Weights of a small GPT-style language model, trained from scratch on English Wikipedia.
Size: 11 layers, width 512, 8 heads of 64, MLP 2560 SwiGLU, vocabulary 26177, 81.7M parameters.
Architecture: RMSNorm before each block, untied embeddings.
Training: a variant of SOAP for these matrices, 905M tokens, 3453 steps.
Each number is 200 + 30 x the weight over its row's rms, rounded and kept within 0 to 999. Layers, rows and columns count from 0. The size before them is the row's rms in percent of the matrix's.

# up: layer 7 MLP up, 2560x512, rms 0.07, rows 2225-2233, columns 384-511
# down: layer 7 MLP down (transposed), 2560x512, rms 0.0822, rows 2225-2232, columns 384-511
# gate: layer 7 MLP gate, 2560x512, rms 0.0685, rows 2226-2233, columns 384-511
up2225,094,208,189,147,184,218,201,230,173,202,168,219,205,262,203,181,206,258,234,187,170,182,182,220,268,175,249,226,179,235,178,171,233,233,173,200,238,219,260,220,203,227,189,196,314,195,225,222,210,217,201,235,248,149,226,219,171,225,212,206,205,265,196,203,187,214,275,204,195,184,144,209,188,198,206,217,172,233,202,198,205,221,199,218,241,167,250,216,155,212,225,202,221,189,179,158,241,204,188,239,193,202,195,179,229,225,181,211,182,214,211,193,213,180,234,238,275,241,180,186,120,157,245,187,227,210,175,191,211
down2225,100,201,205,238,196,195,197,136,225,190,211,206,232,180,173,240,181,201,179,197,210,192,203,209,214,192,186,132,185,210,225,235,197,157,217,201,141,223,146,148,183,222,228,200,186,172,211,191,236,178,220,231,195,180,187,174,234,226,185,168,179,123,224,218,168,185,215,211,196,190,221,206,224,219,221,221,249,245,239,197,250,203,244,160,160,179,198,231,197,189,184,160,157,230,246,175,197,135,174,189,199,239,153,196,239,187,226,194,224,199,247,217,157,213,153,153,192,129,187,175,213,181,180,187,192,143,209,194,204
gate2226,092,153,204,220,213,193,190,166,197,195,193,188,217,225,224,182,258,144,227,175,206,227,177,214,179,218,183,231,198,202,190,186,194,245,129,189,214,175,183,179,207,233,204,200,238,124,230,175,240,166,204,161,163,210,171,169,192,163,275,171,188,196,147,198,225,178,186,198,200,187,211,206,261,232,205,210,204,199,186,205,141,221,130,239,230,210,205,195,194,180,181,246,143,164,252,173,217,178,198,204,217,200,200,160,191,114,218,234,207,189,231,252,220,165,158,169,163,150,224,267,190,213,182,211,152,197,187,224,213
up2226,094,235,201,200,187,195,251,171,238,253,179,199,187,215,215,175,185,176,180,216,194,179,239,179,217,168,199,247,212,138,202,224,186,192,270,179,206,204,196,207,209,194,124,293,276,192,219,180,198,209,269,140,160,207,181,256,211,229,201,220,190,182,250,194,137,219,228,163,219,173,196,172,204,221,174,228,184,223,174,132,193,211,201,243,175,199,221,244,240,249,199,217,193,184,229,204,263,229,187,188,212,135,167,254,193,152,241,144,237,164,165,186,199,214,193,203,187,275,212,189,177,196,124,219,219,193,226,232,158
down2226,095,198,188,167,205,193,205,221,180,159,173,188,197,232,209,221,186,211,172,209,248,187,257,181,207,209,242,249,236,187,243,152,187,183,218,193,199,171,223,165,205,199,226,213,211,186,230,170,224,187,178,183,183,216,224,204,186,234,208,193,181,238,220,234,210,125,241,153,168,228,239,198,288,188,243,207,210,204,193,212,136,174,206,205,198,195,193,162,208,244,164,198,229,212,177,183,215,207,167,198,193,223,195,107,188,162,192,189,203,230,167,186,232,225,172,197,210,203,140,179,199,186,239,177,202,214,208,256,248
gate2227,102,189,196,205,129,279,198,184,185,227,183,186,219,239,196,207,220,219,164,200,157,178,190,227,196,163,185,231,174,193,208,184,202,248,176,184,150,225,225,160,214,203,169,162,205,248,250,190,174,246,260,185,125,240,235,210,180,166,237,242,172,234,138,127,169,95,234,223,138,234,189,203,197,153,203,230,214,180,203,215,209,224,202,159,197,217,175,217,208,213,163,244,203,230,230,182,152,248,226,205,167,203,200,205,203,205,210,249,172,213,192,231,197,234,224,237,231,144,268,220,178,218,235,189,184,224,229,242,173
up2227,104,206,181,215,212,195,206,235,180,132,188,200,149,194,182,179,184,240,216,163,242,233,198,182,189,205,189,219,210,212,191,212,239,197,242,180,239,204,191,189,231,146,214,210,194,188,182,187,199,205,250,272,198,165,225,223,167,220,189,231,187,215,215,218,178,275,166,173,196,227,168,233,240,210,214,264,218,222,231,203,272,202,153,200,182,239,185,228,235,131,194,182,158,190,245,187,231,210,177,236,182,209,212,214,232,207,208,145,208,206,208,140,171,203,252,167,166,194,242,179,224,158,256,211,236,177,218,202,243
down2227,102,190,181,228,247,230,215,256,229,229,247,183,179,216,62,204,215,224,167,246,239,206,230,177,188,199,164,234,184,287,223,225,142,184,171,187,220,194,170,176,145,215,259,164,223,203,161,222,193,194,191,210,238,209,159,226,243,238,160,157,211,219,224,194,218,209,180,192,148,164,197,205,186,175,135,225,171,171,232,224,198,229,190,176,172,194,218,217,230,226,197,224,129,228,180,242,187,115,217,235,230,181,132,182,215,190,195,211,135,247,268,199,208,185,193,170,211,175,204,175,204,184,199,219,140,220,226,211,247
gate2228,100,157,151,272,207,194,262,222,226,197,167,245,248,185,174,174,204,235,243,232,144,190,172,182,155,181,173,170,261,207,173,210,210,237,161,218,198,203,216,211,210,207,204,165,176,247,206,215,180,175,210,212,263,182,166,186,194,242,130,182,209,166,216,229,201,176,212,188,216,226,223,207,210,244,209,176,210,207,212,189,236,190,141,242,206,213,164,208,180,185,245,195,180,216,246,157,262,164,167,250,149,218,215,193,172,129,162,189,182,176,211,199,171,158,224,257,222,142,213,218,205,155,218,155,179,230,196,141,228
up2228,101,173,156,242,195,223,165,215,179,117,213,136,185,199,191,112,233,166,230,212,266,247,220,201,199,210,196,240,202,247,206,180,169,190,227,204,190,212,226,194,221,166,161,212,224,202,182,156,127,185,198,200,206,222,218,228,172,234,188,178,220,186,154,226,239,202,217,162,241,230,185,250,214,226,213,184,205,252,182,185,135,270,227,224,197,263,209,207,205,208,176,197,189,120,172,203,215,157,207,194,174,189,163,221,236,172,225,171,238,233,200,252,212,271,194,220,186,144,251,244,217,206,172,254,170,212,206,190,215
down2228,102,201,230,222,130,205,212,236,218,197,188,213,201,186,223,144,206,219,174,153,244,184,268,210,160,215,154,270,184,170,178,182,211,203,186,165,225,190,216,190,177,241,198,208,259,180,197,171,216,161,164,236,185,196,227,197,186,180,196,199,195,167,188,235,177,223,213,195,203,146,241,185,172,220,188,222,236,168,223,228,179,186,210,207,212,200,129,207,210,224,124,184,202,214,229,235,182,176,237,196,224,198,198,211,215,107,211,185,160,177,197,203,185,239,246,221,237,143,192,174,231,192,200,196,232,209,187,247,222
gate2229,098,204,201,267,228,173,171,197,165,190,210,154,187,150,161,197,196,150,183,273,226,199,223,220,195,146,197,229,121,224,193,158,252,209,163,222,293,226,196,172,221,228,154,223,217,164,227,190,198,230,251,160,218,170,219,256,196,150,178,215,208,151,163,180,205,258,147,232,178,208,200,208,162,220,219,160,182,154,201,235,181,209,185,184,170,212,206,202,196,206,248,189,184,153,159,236,208,236,176,162,215,194,160,214,192,216,148,184,230,207,207,209,181,225,234,253,183,206,208,182,204,209,202,193,166,175,173,215,203
up2229,096,257,251,187,190,199,173,187,235,223,200,193,211,169,219,220,185,232,202,197,225,195,199,181,221,186,207,149,195,206,183,241,212,225,198,235,222,192,253,175,168,206,206,194,221,250,206,234,233,144,187,191,164,190,171,217,194,205,191,248,263,157,160,195,178,205,171,202,166,206,203,193,235,201,214,150,211,212,228,136,181,220,156,217,224,207,218,234,172,161,199,162,246,229,162,222,210,211,177,147,225,189,206,167,229,294,244,207,182,151,144,219,240,242,163,203,237,224,172,205,194,200,183,231,195,198,232,275,183
down2229,099,199,174,177,233,171,191,184,198,187,200,193,176,175,191,179,248,197,186,245,170,198,255,229,189,189,230,273,223,162,146,168,165,204,222,198,191,163,104,183,184,188,206,192,196,189,137,239,208,202,172,219,195,220,215,213,183,176,207,186,178,161,201,250,210,219,258,217,253,185,230,174,213,179,211,203,180,204,207,231,171,203,228,179,202,214,188,164,171,185,221,214,177,207,164,187,202,217,239,208,265,220,170,226,225,167,176,167,121,257,139,191,181,219,205,200,229,294,167,161,218,246,213,183,218,182,179,216,191
gate2230,105,182,199,218,169,201,175,204,154,153,174,213,212,249,219,197,148,244,153,262,237,185,220,211,293,268,154,208,207,207,185,208,198,236,180,249,241,170,210,202,205,239,175,196,163,197,179,181,248,186,201,232,236,188,195,196,181,198,190,273,189,193,219,136,198,190,253,200,219,200,264,213,212,243,205,201,199,242,215,224,211,169,195,193,231,189,170,198,221,179,209,246,243,219,188,215,206,189,156,199,187,190,241,208,250,234,199,253,197,172,217,207,204,226,218,182,181,176,216,202,201,187,237,221,171,171,204,186,178
up2230,103,238,281,207,153,194,193,183,229,184,199,216,110,226,198,133,175,223,108,228,165,205,190,177,263,253,180,231,162,170,205,177,236,223,194,201,225,202,175,194,196,239,172,199,209,183,192,198,189,241,231,191,211,216,219,156,178,202,210,210,203,211,229,198,207,227,220,193,204,179,250,211,197,198,185,146,199,202,220,193,169,118,200,221,193,114,173,183,226,211,181,181,176,208,198,246,180,234,165,221,204,191,203,238,214,163,258,225,201,227,212,278,190,148,293,206,174,190,248,244,147,201,221,201,194,198,221,205,220
down2230,102,165,184,192,163,186,185,189,158,159,196,155,225,274,226,204,152,164,225,206,220,182,224,146,226,218,161,177,224,170,240,162,168,178,203,212,209,185,185,188,250,185,267,201,176,213,172,202,189,208,201,244,235,193,159,179,180,188,198,144,175,267,171,191,207,218,207,189,191,147,233,208,204,167,210,177,196,204,214,251,215,208,212,185,217,215,184,244,188,164,224,248,263,193,188,178,211,175,165,195,183,222,167,199,145,207,121,234,218,218,169,249,237,250,175,207,197,251,194,190,179,177,240,197,133,181,172,181,205
gate2231,102,201,202,234,180,168,206,228,208,189,221,195,223,187,245,208,230,242,198,231,210,187,146,235,197,158,206,229,185,181,198,229,159,204,199,166,185,157,223,254,147,231,231,204,179,187,213,187,211,178,180,194,242,183,171,201,185,249,220,209,170,231,177,212,193,175,216,220,214,274,213,181,173,160,224,184,198,228,191,167,216,217,152,165,238,225,210,218,175,214,210,221,175,211,147,173,233,211,143,252,230,221,198,214,198,204,159,136,162,157,191,143,220,209,153,242,230,197,211,189,197,153,185,229,173,215,194,197,163
up2231,101,234,204,233,218,219,188,210,136,224,188,187,179,265,168,209,174,227,262,298,210,211,169,195,219,205,191,188,211,182,207,165,147,190,167,221,226,260,188,222,258,130,218,223,256,172,220,155,130,193,200,179,224,140,199,158,140,127,237,173,136,208,161,164,230,212,194,194,206,208,218,215,198,236,202,205,196,225,176,184,194,125,207,216,201,222,234,183,202,184,166,201,281,189,205,247,237,235,162,224,142,211,190,170,150,190,173,199,177,203,185,157,191,176,216,221,244,202,183,174,169,174,199,247,163,191,180,174,189
down2231,102,236,235,222,140,207,180,175,202,235,241,290,131,225,197,162,227,213,202,184,190,225,153,204,226,138,202,269,186,157,210,219,210,229,194,181,207,211,196,219,224,185,199,194,246,164,194,201,149,189,148,191,237,256,214,208,251,217,200,206,188,264,185,221,136,185,214,186,173,247,240,211,234,207,178,257,193,195,179,186,234,247,185,201,180,192,200,212,187,159,217,182,250,146,199,194,194,213,212,158,222,206,171,234,165,189,187,215,180,193,210,230,189,186,188,210,216,167,222,190,208,160,212,183,223,208,151,256,228
gate2232,104,179,198,216,199,198,215,244,200,179,169,225,202,211,175,173,198,226,188,191,227,236,185,180,211,199,216,181,235,173,199,184,167,208,213,229,164,209,191,236,193,218,234,194,193,164,250,226,215,201,149,223,186,203,178,238,216,178,178,151,211,298,210,207,255,192,153,243,224,209,187,228,130,164,183,197,202,221,202,247,216,210,251,196,205,211,185,199,189,255,233,191,243,218,199,218,243,194,221,168,176,184,213,201,141,230,212,195,202,155,204,212,149,198,176,191,187,207,167,206,233,179,219,204,233,252,177,178,141
up2232,105,192,203,227,162,191,140,208,174,194,218,211,178,201,223,222,183,202,239,235,192,248,226,258,207,222,205,249,192,183,190,185,184,175,232,285,253,267,149,230,224,207,191,214,230,141,243,168,185,173,226,243,125,204,260,224,191,217,168,163,198,243,217,240,241,219,196,222,188,202,202,194,226,185,199,161,197,206,168,159,177,187,198,145,196,156,178,206,217,218,207,222,216,164,172,230,199,193,227,212,140,222,205,149,188,225,191,250,126,237,196,229,200,225,142,277,182,199,257,196,172,175,228,198,214,229,207,179,192
down2232,106,188,188,222,204,194,215,220,203,212,206,180,184,229,160,250,174,190,181,202,253,185,252,192,157,158,195,194,246,216,182,178,195,205,207,260,234,279,208,194,199,260,145,230,179,174,165,261,219,201,197,201,215,206,155,201,208,209,135,174,288,205,175,251,213,144,231,181,223,219,164,202,212,204,178,203,233,197,229,202,213,191,224,188,191,151,165,166,157,223,231,165,161,204,196,238,205,191,178,213,213,210,238,177,187,194,225,133,241,220,203,173,205,173,208,224,170,175,162,231,203,180,183,199,218,228,205,150,211
gate2233,103,201,167,192,217,185,208,194,177,217,247,220,198,211,201,179,233,203,238,200,242,223,198,244,214,130,228,212,206,242,233,195,201,205,232,238,193,180,172,147,204,204,172,182,202,200,228,137,231,182,209,183,223,178,200,240,200,222,182,213,194,186,265,193,205,165,175,191,269,186,222,194,180,209,233,205,200,220,174,200,204,252,196,168,216,193,200,151,229,180,204,257,236,247,205,234,190,185,129,194,241,247,175,194,206,250,222,183,229,201,209,165,180,208,252,257,238,201,191,183,159,257,193,207,246,207,223,211,229
up2233,104,215,185,211,184,166,202,197,235,274,214,173,140,223,164,217,199,209,237,206,204,202,241,184,218,204,226,224,203,182,235,208,235,215,223,204,242,196,171,199,253,208,185,256,171,218,164,227,218,193,211,220,231,207,206,262,212,165,190,228,197,193,203,198,241,229,179,181,195,221,257,201,214,208,208,207,230,269,214,181,181,216,190,199,222,216,206,169,168,225,197,143,229,178,157,203,154,242,187,172,188,176,206,191,161,172,173,208,224,150,219,205,159,205,175,206,216,167,179,212,220,211,171,165,259,180,208,188,209